config.yaml
d_model: 160
n_head: 5
n_kv_head: 5
head_dim: 32
d_mlp: 448
norm: "layernorm"
qk_norm: false
tie_embeddings: true
parallel_block: false
lr: 0.00177
lr_head: 0.00581
decay_shape: "linear"
batch_tokens: 16384
seq_len: 256
Each number is 128 + 24 x the weight over its row's rms, rounded and kept within 0 to 255. Layers, rows and columns count from 0. Numbers have three digits each. The size before them is the row's rms in percent of the matrix's.

# layer 16 attention query, 160x160, rms 0.0683, rows 0-31, columns 0-159
078:078137125118153144092110140163104118144125107139076132113126168152127107113153130132085125151125111139126124096082138137140141128123102139132112134095148151124146105083109131168127152146130131126103108132133128123092147132103116081138111110080152170173061150137128128110148167111173120140129133179196097086094144110132159108102126107103111131110095096161118093149150078096130122122144149107134138127134159101125108118142155137087159117128124152101149121114143093117163097170124129
092:108133124173145123113106143168125147143130109142106151146188173163124166125123088141115089152093122108121088169142111104083124150167101141135109103117171127103111114144068164129154128102143131132091149126125132161149117104130129105094152112141160144146097155107148115130083109136122096076120155138171117152125115169108149134126147098138110110114125121124087107175112137133156129110117125122090154111153166147160082134107088136101126103144139124144181115117119139129108097119126168
083:129121126147127143112106122099152114154115109134149126137097164110164157128161120131169101072102131108122182118097098140122131112154102153131125122147163115148161156058114105139095157108130140123121116129141132105128146129100130131167127141117111148103135103132120160065131159164142130165151116142108092137139144147136171129119149102117129122097174156128117128065082126135104081133130092129114144166150140143091142101132150124137100131139146189109134124090175105128172153095146106
083:162114149152127149093115151115145095166120114124153128145136182164095158122127094146142165126088111114127113156144135091116139123154137107119107123080172138133165132125144131112146142113125130105104133099158130117113142125179163082116118086085090121117157115114155148086079101104158125103123119125120098153116103152100144135159103143156136160096105114134086140118162096090163094124104111092098113170190156075106114110132154130104129147141126130152107110132136144135095135121129122
080:115092135153139100137125154133160125167122085098144108155099086144102113127137121174098118102123149112101173113125103141160155160145138101129111113097123125151121155061088082151135195100106127118130118146110125118144095125094168156130126127110149093146110127175107107157127118116153158095094133159164161170155142149115170130150146148111123140091115113129096129125138133147099123078115107111126136163086127120147112137135145123091122119126094160170112163131130137127120131076126141
091:126146145119140096147132094105138087126097156116123101142114100113139092127142130143089090108145129139122122145164099140152138130121203150152137096120145053145122165145120058157129137116145147115178150126114141128130104099085119155103130139141138132091146137147101145112154082132152148097159096137094124118126130151124141148102154132079085123140146088126132128107137123084119139138154123134164143130097127155140168127100135139078115113177086128151130137108132112129104126151073117
087:119128099143098162142120111131142114121065161136113111106153135110114165151161075137132166153151104115134140119133159110169137108096173178122128112174145136137090123146111116191128122138194136107179120115131126136123148139113088094142132124101078120116121161100111104075126135109147145131122133107118151155123125133107119102122150123110091115130092139164125156140127145140111141128100117141163096152148140128099177102127088101136116099165153129143125127107168128133148155148183112
098:132089109118075108142134152146106103116144116112145115135117131075149107144138087079133138142140145113154120148177093136126137135125137155147098105142168107135098121138131157106134105110114118119114191147100119129126083124132110170124120085097119118134105171182100120153154120122108132126116131116089131145101157136142069153104149168143107140155138135074131157100099140160099110132123102161130140134127130136118171145191120180132093106076100149153108130135146137139122139137127166
083:173095118138112141104119118119114122119117083158145146107098127108115121124148139099104146130160114169107118093131140154133129133129145159101136106124113118162115118152171141116186128130131111140133098170123119079118161125160132121134145103105122124104125111134134132087153134143134170143121123123118115130104129095185125103169138085131116170118119132081132157151155144128093124095123099089110067132147108063126126118122127141137103121081094113177102157192115111109131159116110071
094:117109130098119138110133081074113151112119127161148155164162132124091087124153131169135151124143130116107169107108125180139106140143076123109135095175088162157140164103113115158131161101126103100120140154162134143103128110140085111154137180096140115074126104110111114116125153161145175162097120116142108108131126097126106127154124088127117163141112120134158113115142105140109114189104085130134134140119112078119113121105112124149138131156119123110154138126106160086150097162127118
096:137140136135132142143113144134113126148143144157138118158097124147122140084147117090080152144118167154137154138126140159123112154124147151114161123084119154100140108112108127180107152137116122130113148168132108114114133115128109129121106116134114094116139134132124112138085145165101132127121142125113103131170098099129129100202157074080132175139170096135165105150154128125156143125165125142103117109155096095105154141103154085122145106138086163157050107146105141169134162158115126
092:153122138143165104126129126145145093112090116172142085110139160140142131128173108142133106154116157099154108120107063124130159093133097167155116130110110153103142086105104153082134156174141107152150152120157120109123101106148084141088117114099136174164133148130147203165095143116201141128139137101141144139133153144123119099114106148132151138140166127127114136152136115141150106132122107145104102132145120133084117140129121136125164150132103120092112132118152078122084123121101145
088:125142156134152122147159130107144122127122128118134117106145140140107144113141121135165106125124153136128152121137141185110160112154124110154106120131146203107106135154141132105123097111099171130098129108134190122110137125149129104118113109106092136119130143104116145169113084170112086135056078126134121141129115126157140081158161154127120138119143087123144093086143139063110145183113106153147140108108133105113144155110124139151114145101171085135119156124113101167083134150145154
088:114099113135117120138150152102114105122119143116160146101094124096156151127142109107112131153165144123137083152117142131124118106163145150155098125150133127120134124173131155140152140100103161125106167129128148087118118112176149134142153090158116113123119112134152151121134128082155102137162100089086148134153187119115063105160142148095093134134177087154156178128139124094109118122094121118131122171123082112121142136108132129154170129121126138151163136086106118141091108178172108
087:107106126194112162109121122126111119164117096134129139079142101138147163130125116131180129107129062122130119118128147125122129114082148114095140116106146112138101123125163148172118119138103133117131157104072112136139119119172097131117138134142175167107101154089155137118135183098147137146134192143139119111104134157108147078106097138114155106082115145090139114094135152107103127072108144102095136112124103138127088130104145175118143142125162129121138149091121123120110095116117118
096:168152094104145139127138162174152087101122163172164144089127130117128114087099154167102130145138088101114095112165114110130105170137161101122137133072155148124131137133128136107114128097113080127140170155133128147081153089133121131096158102164105131143110144141095138113144106177150118099134097112110164104129115121110113130169149142120113157128114094157114127114101157096117109121114109141116155135150134141115136120108158117160111141165133089152095129135134087125146157163067112
094:089158117141149091128114102158145105118127130140132106099109133107093164139119101127104055125132120127163130134140122132156121126122085167105109132136121132143164128119109121145132110120137155119127171144122089155093118124151134097124081114157119149175109095120136146107158108090156108071138191141175161152127130154149179101101112103168156098134133149120117164127132060131126113140132111133122155116119149102149097116168139123098071121148136133117107086135122122106153117162122150
091:093136115128088148116170143161129109138141130117118078145152130134114166161134150082076151149129109114157148175142088137128111122133103107181131122083155155106136162153137104154146142096151132112109138136140128127093156120105154162098139146164103147152092144167129093115089113114115156110090143112123075114132104153139102092112143159163084136148119116134136171131154167127137100106150107143140109136127134134149124130149108127136170111140108122143115143199094181149117122127134105
089:135136112140118163194141105069131163113112102121110136144081162115093100095093105128096111130145135151087083127161122133118141173129136140137128155166107124130117159136115073083158141104131117102125133154099136135112155089151150130158097065146132126151105112128161122175150109152147133149104138132121159132116116114133114092151133120128141152194173085120113105130099081116119123119101116157106144122115104155140122132113132129103155132155117143149150119141125110158150143170163109
101:095111108167120126115132124116095134138075157126156119064116085152119128152184109108136112141149104139153153112138162141114107147140142158118104111068147150101131138118100123108137114134127134109169099157136099091133111097103096107093168136115114167132102130131103160137118142112120134158109135121156099118137107102158150135140155157144141155110096113104127168119165150072121142114179116149138122109154099095122144132143145146095156136085136177128113176118180169134104132134118146
083:122159144147141143108187117145140148110117144137110192178119134152130130152156151158085125186117154101135122136123119079123129138113138110147133141130103102146076140116080130131149152145161145167131109149126142104134134151090125124161101154165153113148111122135095118094106089139161128134065136117093178159154129111123124111116090109134167083110154160122090113140126114149124123147099106086141145112152141147171139130091141107117145120172104123086134133163116124107161139143131129
095:114162133100158152173112102091075151076134156147121142130121140108137102138142158134128161118115178131148124126156186108104106129156098115168148140153112090130089118115156144154105102155145120145104099145123139095184145119114139127096093139103099108117132141085138095096124131151130118159076130062122092097107126108140117128144145098116107125128137118139115103097123152140129170121139159121157101128105105108107143164134124127171112122150148156105102120083099167164153122137139127
092:155126150106115128160129190138133131134142092124137114183136127137160089151118114150129113145151127170094140134111077124143150127113151105122103103145115133196117126113093099140169172078098104131116136154144142142105119120147179110151187087130135132114089106142151125122103112174109163160143136152157112113124121113099152109135109139086109109143121151119130109106141135189116147151129118093127137143100139149130140126126084099149092135157083074110152106121089133118116139125113114
083:132143096125134153159109084102118143136131110159123171151117110160149165126136114182144121116090084114111160101170154126147142123128125168151142138141119136118125095102102136120137107143146093121089096131101140064137089129144114116098124113073155161161134127149129096129109146126153134175153122176160128098116128098160127098100096068141084158113166130148157149116128135143106141130107159104114098114137099096114120133108111107149119115134170108132151139110148144109172150092156134
080:127161133127135099121117123104113109132138102152102132176138141149139131095094148117125111086114160112132112126128142148163133110136129118146082105108121097106135088163162122120098101147164167082125139168142158139121148112085133139168114176129137120102155101166096129116144111167140160144116111152144112163116160147156154164132102115129139121130116154126124088129162153119132180128118131150144177126125124143104182126112080160120131082099095126141138179140109074123173105135084138
094:147117170130130109139152050118114141138160095179157160164124155163114160159137138143131170095087116132121132094082152147145150138165092153160155146106101116142126131105108129132129131091118116117111096133150137113097129096120124141107146121148101174148154131126153125124110147093112175149136143121116142120156129119144142087120133138149166144123159172114120150095114102139174118102112144074120124113158122070133105108126099082125117148151132177117106103176134106126141114134116107
092:125100123116144139090155118148136130128155115125112151089105127136153082149149144108148126103115110146128160120113124172169151112117148146131127175110094121142080122117117125170096181102155113126109098165150149106147145122139117117104160140134094160095116133140146148132164133139159179126117129140081165115137155093127163131122095125103113126112105206159080095137153124107093131131116110098127124136095133104084127081106101132149103116149153112096170105128162097097140115119114103
086:122129123145115148153162122147126144117146194117135136132134140085124155075177122108147133090102142072144128157141102144152133131117076140119139118147158137129139103106107108066151107158150136121130123122119162105107133161115114143165125107123120105179162120168175155119144139113110147108138111074142127080127133185116115152156125130118119156110162107118133105162117112108138119139137127105111132158135092111106123143168138125107109116152105139172105081127162079156124179137099122
090:149085158117125134113097123133145141145190109164135130169146117170126117124119155150109107137151146118107139083102125107133063081163123108131121139142098142092153135137162136157150123121124121106139120168135161124129122112153116091099124173118133128113176127087132160110147108133134136158127147094142115077112093106168148082112081122128111103118100142138104161174102117132146148124165097159123123118105102122181183117113119120096087128135109117128140157112129132128148119073137147
081:090105101092104096170088139123090098125116113141148147177114118071163094135116116105098139134140147149103127143125127110088113138131153169132094108120080132137122139134158105182148136135105160097121098117159122095139115146102126140161109132165109115127147121126102130147130129136076106141153135157123110119093163100186076138129143161101141117133128113122175126101138135113113143182123127167157115175154105085133159130122125112170148097136110111136103127116086150147147130123155120
081:125155128134115131113136105111135123177143108140104106158151103118126157121123159177156145101134127174132118126108153165129079123101108124138145155103137145121082151136097109134112124088123105145119106124064166111125147126126117121070140135115090150106116112101153134116188177161136114136108140150157122109146128165094172128165113127152143135112099150149113104176105132104101123099143189141126128129151104185133077146085098146103119151133143121140139120105144107132168117128114165
096:148119120135116110129095075116116108101125109099115118100094086160148142134146146111104121120120118147133152101138161136097161146186161131124101098065149111146061135130173107128091156167091160138119133101119127115099101121147106120127151155149125160129132167122136161132165140128130118152130151139138149117132131102115165108169150161129147134101131149126155099151148160117100146087118120110129138131131078106108106109106165142074160137084132147112135173104124126145116145069121106
# layer 16 attention key, 160x160, rms 0.0683, rows 0-31, columns 0-159
091:129091171131083129126080113098136115132108086104143154141121092124130108128089160159147117150129103095073150109162122147091111127142147124138142095111098107117119131146142060125115110105116100150156090122099112135091139099138149180145131121142148135122154091116092098151103093120141129161107116133104136158115143100180138129121138169115121141155149136108139115100142141145156130135124096125094139151113169133122121095136091115105099154085145123092168187161117106093160131118136111
094:104142130092105105142098129092137121144093095143155147189149120106130124127097128107103128153106107079072165095144119105151135135167109121139128131153067111135168123111139101178108130148132095112124124134118152154138143139160166149184122125125129161109109112129148133167126087130137108140107134120133118142143144077135153148101109141108171155135109163126169120099109104186109126119147108109117152130143149161130155128160095124111114146096130105120141120107083107076148128127169093
088:117104142111105110104142105138153142143162148108125185093117128124145109180111103148124130130127112125091133106137134138122110140133150100151150113141127129109111149141090071105099149152113101116135097114093139063087140164156129086118164117123092132133164155090110127101112141117113146113130122134126111126116105085136187117187126162104139176123105131153144121134170099146140145104108104142158134185130129092118148127085116123132159161160111127126147181122134136144136179107158108
088:145146137126098133149122106131142134161100088132153170136122155122106122124110151145174118130091111139097150122107134136097097149161126119146106134138121109129129105164139046163113095103094133109085111152109126107127105109166139149145125133146106147127145141112101129113136141130127109142122074119211130144141144102124143117124136156142147167162162130120189063162117122177108140113122136109132157138155119149134115109170090113114133171109144100103132128098091117106109168135140096
088:111135135111126077143125115147120167088124137150128173117103108154148133110150151120165115148135129098086122119125103118103086106130136124151112145149095114100096117155118065138131105115129096077124119124080156136128150126164125125176113133125117142115112138134140170125155091129138139165151103151166158127088121082165137104130139138099114181158159131156158117110122119152108149138134096159101135187108155126152154119119104092094133182116172138092170141148094105113119122139132131
092:123093099110153091118103178164100181119145129149105116078128107123152150138166118119124111126122170101113126158116076116136127111096106095127121129115156161122089122135144099109124133178138135153152153094121122138159151162147125105162110096176156134146130166153128106151153129099167168131175146127156131138083164135163132118107107133107141075112118148151099127144115161097118125142153121131133172155163114082120139119110137110112110162122163128152137169104116125149135115094127101
094:120133125138090117142125151133116104142115100094155174125167110086144169134113129095129148125129137113101120165126103121114119182127132142102105125072117081158153143090136092109149122122088151151134136120109087099124155164131115137105154117157123133122157148143133146124130090150091150176164091141121146128127151125120175149120150186074140158142145129075151100112151158124112111114143135109153137140129111155093102109114153179105101167129143131123157151109110131108141141105167081
098:073083073152103123132092116145096136131144193113146107128136121172133143122174103137128119124103170164151105163143148098136114131110153112096128114120150117082132138088125144119143137119148112147132142126093142128138160099143091152111111120144140123181106138161199160118147168150097147128139144095150131123104130127104082154129146070095147114112122137122089152105116153147116105112136130123149126112120140096130146159110172146150144136156132142183127087132152132124109145136157152
088:104117136148133154147150148120108141147083135137080123130115133126154146113155129133144154129136141161174120158147142127108167135107109147086133162071163160161095089105101168113115152084130146118107139136112141135160132111089095101084114118127148119165126125148111118143146148157096124115130145121149090120113143139127137113121133112171115157102121134117136106151125150075113094140084131111139109089133102148131104148131132131176122146125096144126109137094117141210075093135095182
094:160133155116149140109157097141091110122103133142104179105088148125148170116125120137137095169131140156149084120126134118157141142167097162123138169151171099145150104143102142108149144133131124145130088158182109080137111103147112104129138108164102111117171115125142150107149151137142143132152138134114129121166139122137135104152137164141117184071122085121138144126104113091184121119119120135116121109147124099086131089100119116162153112118079132098085168155130127120116140153085122
094:112130118109129168137141096149128158091143142132123190102119105112131166097123123134151118122140132089153113172150167136127159131108101115107125132135103133135096071138136144082170080135141136127154096145114080146142114128082124139132126115120129128159099120113116147146145116119148123095104084114131118163132152173121116146168139150167132144134146116087062141143127133107108105160123150140126134137187092128110093168129126109140161116122131146165141127111065128140107147174086161
091:152108118110120121112129127096149135168099165083115135168140113159140118127096117118119108109134122119127158110133178151179145127125134147112080094155154082127122156114114121163110133116125124131129153110146098115132122084127147162147128109138178176085092139121156112111076143089123110152154159139138115154111092101093127122120124138157129176120138088136148136127128166155114091163161151105138166111101147097142132137141138152100185173112145126100150117136091165111131138087155142
089:124113122122134138131140136161112147127153133154125103134127161146084122103119129119080135123128115109168134146109143096160129142144119161102113159129156095085161156102118189100147101104148151162065115124164111120139106137078125103094116171133127091153112147123138130108140172156178163133118136126102135162149113135107116106133128087169146090118095126156130168176122118098156095112155151179119105140188098120121117141114103151119151121124111106134084128115146150133135134134124171
090:104103112140157163168123132114098115148113106117096078089152144136100144102138117112151117126112152175158119167098142108148152140139142142102122128153122132115087125091123122125107126117157129120158117196153103154157131140079115078111109119105123124122125139147120152127125166128133131120142134105092100139095109166142081117132118124152138102128108133135101154128130121142122077133119158098116106088154128084103140186140110194142162136124101159109078119139157149178123142099088117
093:134134097106074112128103154080159119115111104133145117102133140100138152160130135119083100158131109151083180151150099141148101136160146097127127110106131089139118147151125073136094167097114107130187168156141171156105148134138157151098137137138130179136129119124121122103114119074120094095135137125106135121149105141141155118095113117122137113141120153105124135153101148183145150118134149140140143153117155200148156114083120153131084154111095119107160136127126130154138135129129158
093:136150123128109116113138106110099084134184119164114106158126173122135154140176102109154133133151166148115097148160125140095131109102132140128156149134121114095126088116117147142134108091106162117145120108148095103135075179135101121137097138103116159142130144189110123163121154131147171128117144100177130159132178122133104076119092108100099122151144155152106118151144135139150162096156146119113134115111127073121105115143100186111141100095131152160139096119104149142128141144149122
093:149111133092078103160091098140138125155060102093170146176136121129163085159091136129136143142117132133107168121131094146147120119141118099133144148136118128129111088112099115141145167111104118098147097085090131111182121144133128137152149158112139156157095114093107106131094129127124109178128128133139127098146159135137157119111135180110125118119156129148155114108138160145087156118147141134111115117096114157125129097133114117118132139132129115095189141168143090089191138119141151
094:117116092157178138142105155126131184148153120142100099111122130163091126116150115142119127113094116175154106113123131121140112147136127137078086129150142126104164106129147136139174126143145125125151137133132156154175078106103133081152110106130130105160111150116158169116166126147099102118120137136111122149131188094107109128086135117138114146117109136142098169118116134086135115137125118135131144107144125120108099158077156147183126122123139169120157086072159118130109090172121171
089:096160136126119145167183115120113118120141126115106134142102129149143153124131143080149158158089132137124100146137129124129121144134093136163168161157078144099104103101152148144124140139132128131102129147098095138117106114145132142146078095073104112148098147105127067142083099129113128173164156156152117119172120140110129129132117152108121138125144086099156142124112106160117146125162107090071170125164131096123126109186109115128146155143135097081114122130142106139145151141130078
099:125092082133107181111107120136134150148110104150139118094133131142141127084144132153119091074127097124090165152132134132201129168085153154119124082082158114109115134139108123109156125101159143099137143120097105107170139120126172162103152135130125142129126107111157172161123120124128132116143094128150149145134133126129124156098146107129090131109109123109093116169155141083147082107139170136147139134119158146155111098112119134122129121111167122132120145128160142175066097155127158
086:121122169144145091138110112150141122137142128154104145126153173103122132100116125108128115135141121119118118115115117160157129154121095157166120127166098143169135121099108183163113141160120168116119120123155133135106130100122095146135120113157106138112116142128156091140111143173097112107144097156086122111131150098098163121112128155086089119136147131152165146075094110118109165177079098129124120112102125079129134129176158103134113144135115110098198147127158113127158090100140079
092:111181136123165190130159138152096113125144133153155122099156111132100166127089128157093125148131134108154088111115134132137117127115136142120144164073151115159147142092136166108096118152096148116102093095129122123089123137124089121094112154153184109136118150135129122131129106122088113120110092163085130164109102172143126136123149114160136127135137117083101128150137117071141134120154162121122110161115147129136134160151130136147147080149152116145090141117183153157161145097088136
093:166075148105140090143168111112126091125139148143146139135106111132111126110134145115160135142118129087116082148138095129112129155171117157125137162155086121156149138152164106121133142137115111114110128148127145133089125123205098124160097136151102115132184102140092106141144118091168100179127167107119115124137122058136136112135114125120140160145134116139146144132120140161131153156114095137124153148120110081104134094075149115156115153143153125125125150125086115115150083132180109
089:189119151158159122080167125165109102145104133110158140132143115138124145142100121143146113141130129160108136130148118120123160134159120083102113103057121120147124159138115152127088156121105132150095117080147105098093144104131123134130119170150117072127146103111137129123102107168116147137074127091121093147140144166103128150170139153140157140154151138112147103122138137110177110133125106111128115124128191140115161118170123118139137142117053129144109168156143115165110131151126123
083:136133155139196103076117141133084172142100151132163112129090123125094132172160107158125133113154138107167139122113167080125117112116111135136173122113153128133140124126108177140132166114167129160148136094121157104085144147102091133134154112167125095123113146108157109144166157134111121118153134076110139107157132133151132088148135124113114111092116160126117180144086122064117084159127115106110094117161125126141104126132106129139109096142129130116133121113152141155117152098109163
094:150102139154152118092187126121129164102089139116139155099115142125104157106104111116179140148109100166133172102118184157133128108109122135122122125133158160153149127110117183107128131138112132158133132181140096097111095114106169103137152119099130116136104130100148127100125171173126122123087130110111095141128118102153142116116124108153108128123143083143136106146147107132177157149129169085161103169123129128144104104163150120195146161143112140096143120154163119138104124138120162
094:117102114087108108153119109089128123126098120161135126122132147100120162139119157135126107119142103123131174097133089132109089098163130174167128096114150134169102138106145092144078130161101118107119116115119103106092123111147137114148143143117158167120126113123109097072145120129131155195141141075139104122120131120183184098121139108072110161154143140136148125117150099101150140112085117147124146177157155138151109130102149128117123162150135136130145166144110134141122100095156096
088:063150115132134155118112168092162143155140139121151150149107115116139107110141120163164129112117122119099090150145157166134137140147145106144115137084126129076107139108098112115097114090102115134095091163098097139133114120134152144158123126145141126125085103121135127127088150159114118127121108133159146155118137153104172126137132183137117138121123139128100145147124085093093129093128129062158151165151140120096148156100118134149188166123112194128140113122140168147092139138091130
093:135139165146126108169126137113083132140096138139083123129131097135176113119130181141095083130149096099141147104127116165074132147160098152149163129116133179159143133127109146137140110159107109079154095088136147101147096149159171154145139150129109120110138161096118121114123103090123109181129102135150109114166111139156116091114125136083120167111103102139147088121132139156152100139151122140128106150145125092128161110145119102146124124118145091105136111094090106122127070114140133
088:135125113151151154126126156122108176134135146085119103075114132138120145145162093151127115124119149165203138122125128132084161148096123157099143137111154154143144122131110142068149119164168167159135147150152112153135117120095075112120091158126147085130134149119117156121130134134134119104123128141134106116095100123147100130116155102116115097083111115122080140143158152084138074125086113143144109067156122092109142140136121137140167104152126140149109141138175119162112110148115137
088:159113136114074115144134138136139137109140109116131163130147100121117146145129149142108138143148097116063147140145102150106104079170097091155163137079076113145122148112153078160131126137105120107146136098143124133125123180179173157152160150148136168158118127109106101105108099106120101130106145122117167154145101113140160093114090138165169137143129149116119154118125121155133165140088140152117164190118139136122158133134102116087114139105146130103140126117112145094119173118127128
097:154104096143118113134117142138151148123171147112119089122130107113128150135155123128116129132130131109142162172142163108166111098109136091151149118136136120089085134136134142092103105086161122126143089127144117135126144114137168117116131141094151172095121143128091153123124111098135129103151109120124158118118123137191127113109117123158143096125123185166126112169119128116180101127078203203148098109131142157170154145134150148105094115123137126134103152138138170131111104111093164
# layer 16 attention value, 160x160, rms 0.0688, rows 0-11, columns 0-159
126:148113131134143128160101138081136186181122163140159121122136126108109143145115107164132131129125116057089112160151123089137123116120132180160156108152159163105166117133143119110126121105113093118121130162101141104118140111096151117138123172146161085060137149101152095140105114157109165156091142121133068099122087158141146129128145128136120130102138144137117133176128151146106105144154128166100089120107106102133140109133102095125114119143150108133120119166120148129183131138145138
116:119110158140129159107119117131142118155079103136105127127163096086143080133122125152137097108148136110141162131163150162124138113145133097077108124110085108118131169144120137147168138140124187147139206100100124160085146126104131160154115148166120162137090081130142134154116131085113136142147114171139078147107153108129123108101149153133103116146128181117154126112119127134119136151132089152141100129097149103132144141168103136118135128133086120121124090141092129097104151124129085
127:100149149095139104079116106142112112124134166093157162120156113164149114077140158125100156126101093122147142101121117161114085130105133090163087151115107116125068120163129112137152103093092142136125098115125160123140147122140123128080128111161142181139173087150154146123125138131136091127116129117146175091194166104121134145142121156146131129075099137165132158137156140132169107103151142138117147124139147150104149123075130125150149132092127126122122140106116114116123142153101148
120:136142159168142149124101105101146105146143104134118168161101139120100167140119136116119131100124076186149128132129123114095185128140118111089101125131125115135130114105117125129130123129148101186150160144125124163109164136137141100126115116114194143132124125142148122127093122147133158094088128105143090105107124122104105075138118080131074143143096117117140130100156125130124117106163168180116089164179141136144149127091150117143101124203111130123129107114107154143113146104118138
111:167104153114134170133124134123154135132091131161116075108154122131148107163131123164137130133122133098091118160136120094145132111110123171157148114133162159099136119164128130129115113089151115125106138092163167065095170114132129123107139143136163164112141138133150078103125115128140166145168114160133115150111118159127125124142122165115080134120094148095135090180131143117122100136110115110075085102116149102114125127142120149138138110159142101149116151139150160136117192067108144
117:092153132111147084102164124133159118144130156151145133130155129172080108129153115144120170142094113066143111078105135144141119133132121091205154171084109125112075071149167114131154138141092120107105083131131119092111113136100131112097113138148120125140108166169131140104169142133144118158119123160146147152142170115132118126139139148138137088129147155168119117143135140116153150097114134128128124135115095129114142118137111105157117097121145119156133135097144085100155075128120149
115:153141123140143154158123140140098137189147083120106138144145175184097156133105124168132114170137131165109148150106136144121136135102109154124162084132132158155155075078095142151149121124146111100151080150144105156166070096154127125129117115113144069170138165094133148111126109165133157132126156140092106184130085142110143126116093104147130131137118124144130148122085139110130127132129132091108152122149135154129117121135078124124133109154128155095119148098144121125129132130097145
117:101149144147120110120129089089122125130088135117114145145114104107113107098144158092113157087161094126135090084109115162116130164172136089079144142114122140108144132132151098103138150159116156151169187101114116128104121115109122106135151117141120153097137118131108117157101168124124138111170100119161089120095141100164135112143165138131144106096090107124124082130155080157159148093109129181154114135155091118153129097143166113131095127165110101125150135147104131095120104160122129
106:121140098153135083135108135109140133113120156130181138146141072087123101118150164100127131117144138072148124093126095142133078113165134101133138157104128099112117174151163119137100127120113082128135169146108137157155122131149172130149105139105130121160149130166134127128129149145095091117178123064132161092122137140144138134126150170105170084120134130162099142101100109139130169117091095131173151129140116138096103098114154115164123154128137128133136154129102135134154087166139143
114:113153151117132134126138124132127146080134118098110120121113135182098129134120151078124155106105112163127129073093150143153119144184153098132151167134130107099133102140123107105098154166117131127133146105164081135152121142146110152174158074147125088101115173124115140140155125157146090108161104145153103123113157090144124150102184120110167151169139122148114137109105078117121153112109146114127181171135120140116160119134153105126102138126124127120096107103180097141127108122126115
108:146113143145084110158146121151145102165107174166111118132093085108140158107130128175136180113138174104122166160152141141102140140079104116135135107134102091114129112084127115142135177109158131155111153150130142125106130106088106177119124111113148128099088145116117127103098116135128176109169100144129087149098115151141092104130158115097152129110138157150102133109093114149150159133130113122119095134133118120128153130176150113107109126161136158159142121151122103142117167099152068
119:118156149158129090124094138132120138146090102108160150140130126138113100104144154101175161139078096121117140108112096176124106133112121112144116152139168138145119127164137105111160143118113087097133100168094140097138126131131105144137108121126172110107140169185129144091165143154112119171096118092147125062132143098102147107147136102155152116106129151101160120117135165147109116086106164110133112112154121135124140082107142119145143146138172172122113127123131134113160099143087175
# layer 16 attention output (transposed), 160x160, rms 0.116, rows 0-11, columns 0-159
125:151081137179146119128117104153163108147137171103125117160127113132133139155104134168151139127109070128131119114122160108124116126167152143097094109095100141134119139107144129165131116089153171150102106071153124148168130157113142102123149121113122148162142084123160101117100111140097109099167181142144151176131132136153149162136106158101122114121096129157149130101141117158128106147147109101111102114123124123115136065130120099162113130073094104119137161141102140128127075128128155
112:121146155141209145129162097099097179154154125173111152145144112159096125089138126129100131110108146144116130083126148114150115128146101129137149148169122123085177145125135125075122147119073132124097104114114140133139147108104100112103115151107128146145145156082106126148131223146111144145106120152151126160116115107188106122085078114119135104097131107105148124129118106096133172127120132140114151109156114114144126129130143120125129074133130142124123125104159137118155128129141132
116:155124104147119089170108169158129143128119146141156093106099091082158120160135112102106118132147158126117132167155110164146147134089169108145115110123153119168147095085098129128105146147111089156126163173104136088129115120088076149121115121126118078102096132126141119108115149108156110133156080138127108104092154140114097132116180107118138106115140117101154114098124112131128153143129132160113106130133138109154155133113136167162141139164132146127130126059144130152131172162164144
120:116139122141146078137094113136129161144073145114105126106155093137117166146154122108086167097126169080113171120108110135136104128134139123107143149149156116155111144133136125158108155145143143123113101134108108097141128101127130112127120126148140172108146112113110152106120121116107149094164135163125164123099145143110154177110128165111115125124133195136127152197127108121123126144181145118138153152110142133123075154152140091119114082137131150148097085135123095066112138084099133
110:160174131177144128132139117115111134107177170098149098162102120143114141153114156136126149114129096110135063084125134103111077130127141115079173125112112118109096111150131143141125114127103136145142122103117077147133109149113142122150090119129116103153169084112148136106121144140116113113124185168153127163117133145181133127082121135116146099120099140147135152117130104159124167143115128135126129099143132114123109091145155160130150129088098101116137134175134154126164053122115157
115:167126082115120127183129148160133118122146143073146111075124104100159124147121116115144108150136121156106068171148154118153158103113146161115074106121126090145123089124121106111105120123121097125150161133156131137117152131121106127112167142152110139096128117123142097141132140133120087141153097120133125148111110115133082109152178101107145112128145103113120132125120157130096132163125125163124117130151121154082157143096122193174098150152160124161111144083127099178139151152148108
099:077123136111098147110089141154133127132127132101112085143143109142112141132130131116115117137129118125133134128107135085079112134174119105105128126135146140138089159155153105145121115138127160117154127120145131190133137140150172131119157151136099146138130149139139139158154089111122129114117171107134121111133140151000150154126093161129122104158120164167114137142122168149110102108143139130155125137096124144154111144163112128090140159092114116122120132130108122142094113112118130
102:151119104150133120159135105096142160112109144149142145089165148139134129135144100135126155124102162104109154103130136112180126112098147138153122141154143093146150122128133136154142143114158091112084077151131154101114149129129089127088149123135152166086121101087123091123106139153108147156109103135114142140123112105255095118169113116131123129114149124106137122146131139100131132140114146120122148137124112116106135129091126095164105078158122161119116113095131117118170148126119137
109:162118118107136089134143095146137124121087098145134169105118166106123125138143110155144112156124100139116135150148147156167150115076118168155125127146119148122157109089106154104142123118136079127098136145137139081077125131125082155140124108139166135122105112127132091127110135166114153138115092106131150130169114094126158089202163101156144156129188104093158120123153134111114122152103119095114114130141132108131161094107118129147099156158113159113088115111142085136131166149156107
112:123115115099081183163166107116148102088126126139130151078159191082136112123143123142154133125116148136117121162105117148160146112122102156130117133134138121183095134146150113133138137135163076106163090161138149137073123123159141119129145133127122146088142147125128145109154097120138116142108091117103092089170103121104132079159119092158122161153110134138115132159098162106120103136103153130120134137145117137094132152106102154149101173169178120132111113098158109133128135103110116
109:132139131095139123113165092151175136148142128176099138127153160133087118114103125153085128143122141143165127138138101096106132132127108117099152145184103143113135151161154163119118097092115145110106137082163123134146166118138148094135116112135127153102119096095137157165109105149102115101158149171105155182123075131194149104146129136163104123136126086126115131142092134137110117109147137130108149080121085139153092113123141091132133115119154123156098122165091125142144081112108128
117:174083097143117109138153151149161146109129144100119111122098141063129114150151093079152107112119140103148136140130113159144139108134152177103091067084161124163101103102119140120136119126143147127151173151123120109128119135160109131152161115144130158111092115127175113103143126089119100121179120111192146136098168137070157179162143105132115111132175119113128123144145115110137108142129152102108117129117113106132149147130116134147090122122110130132127105096141129106116165149160149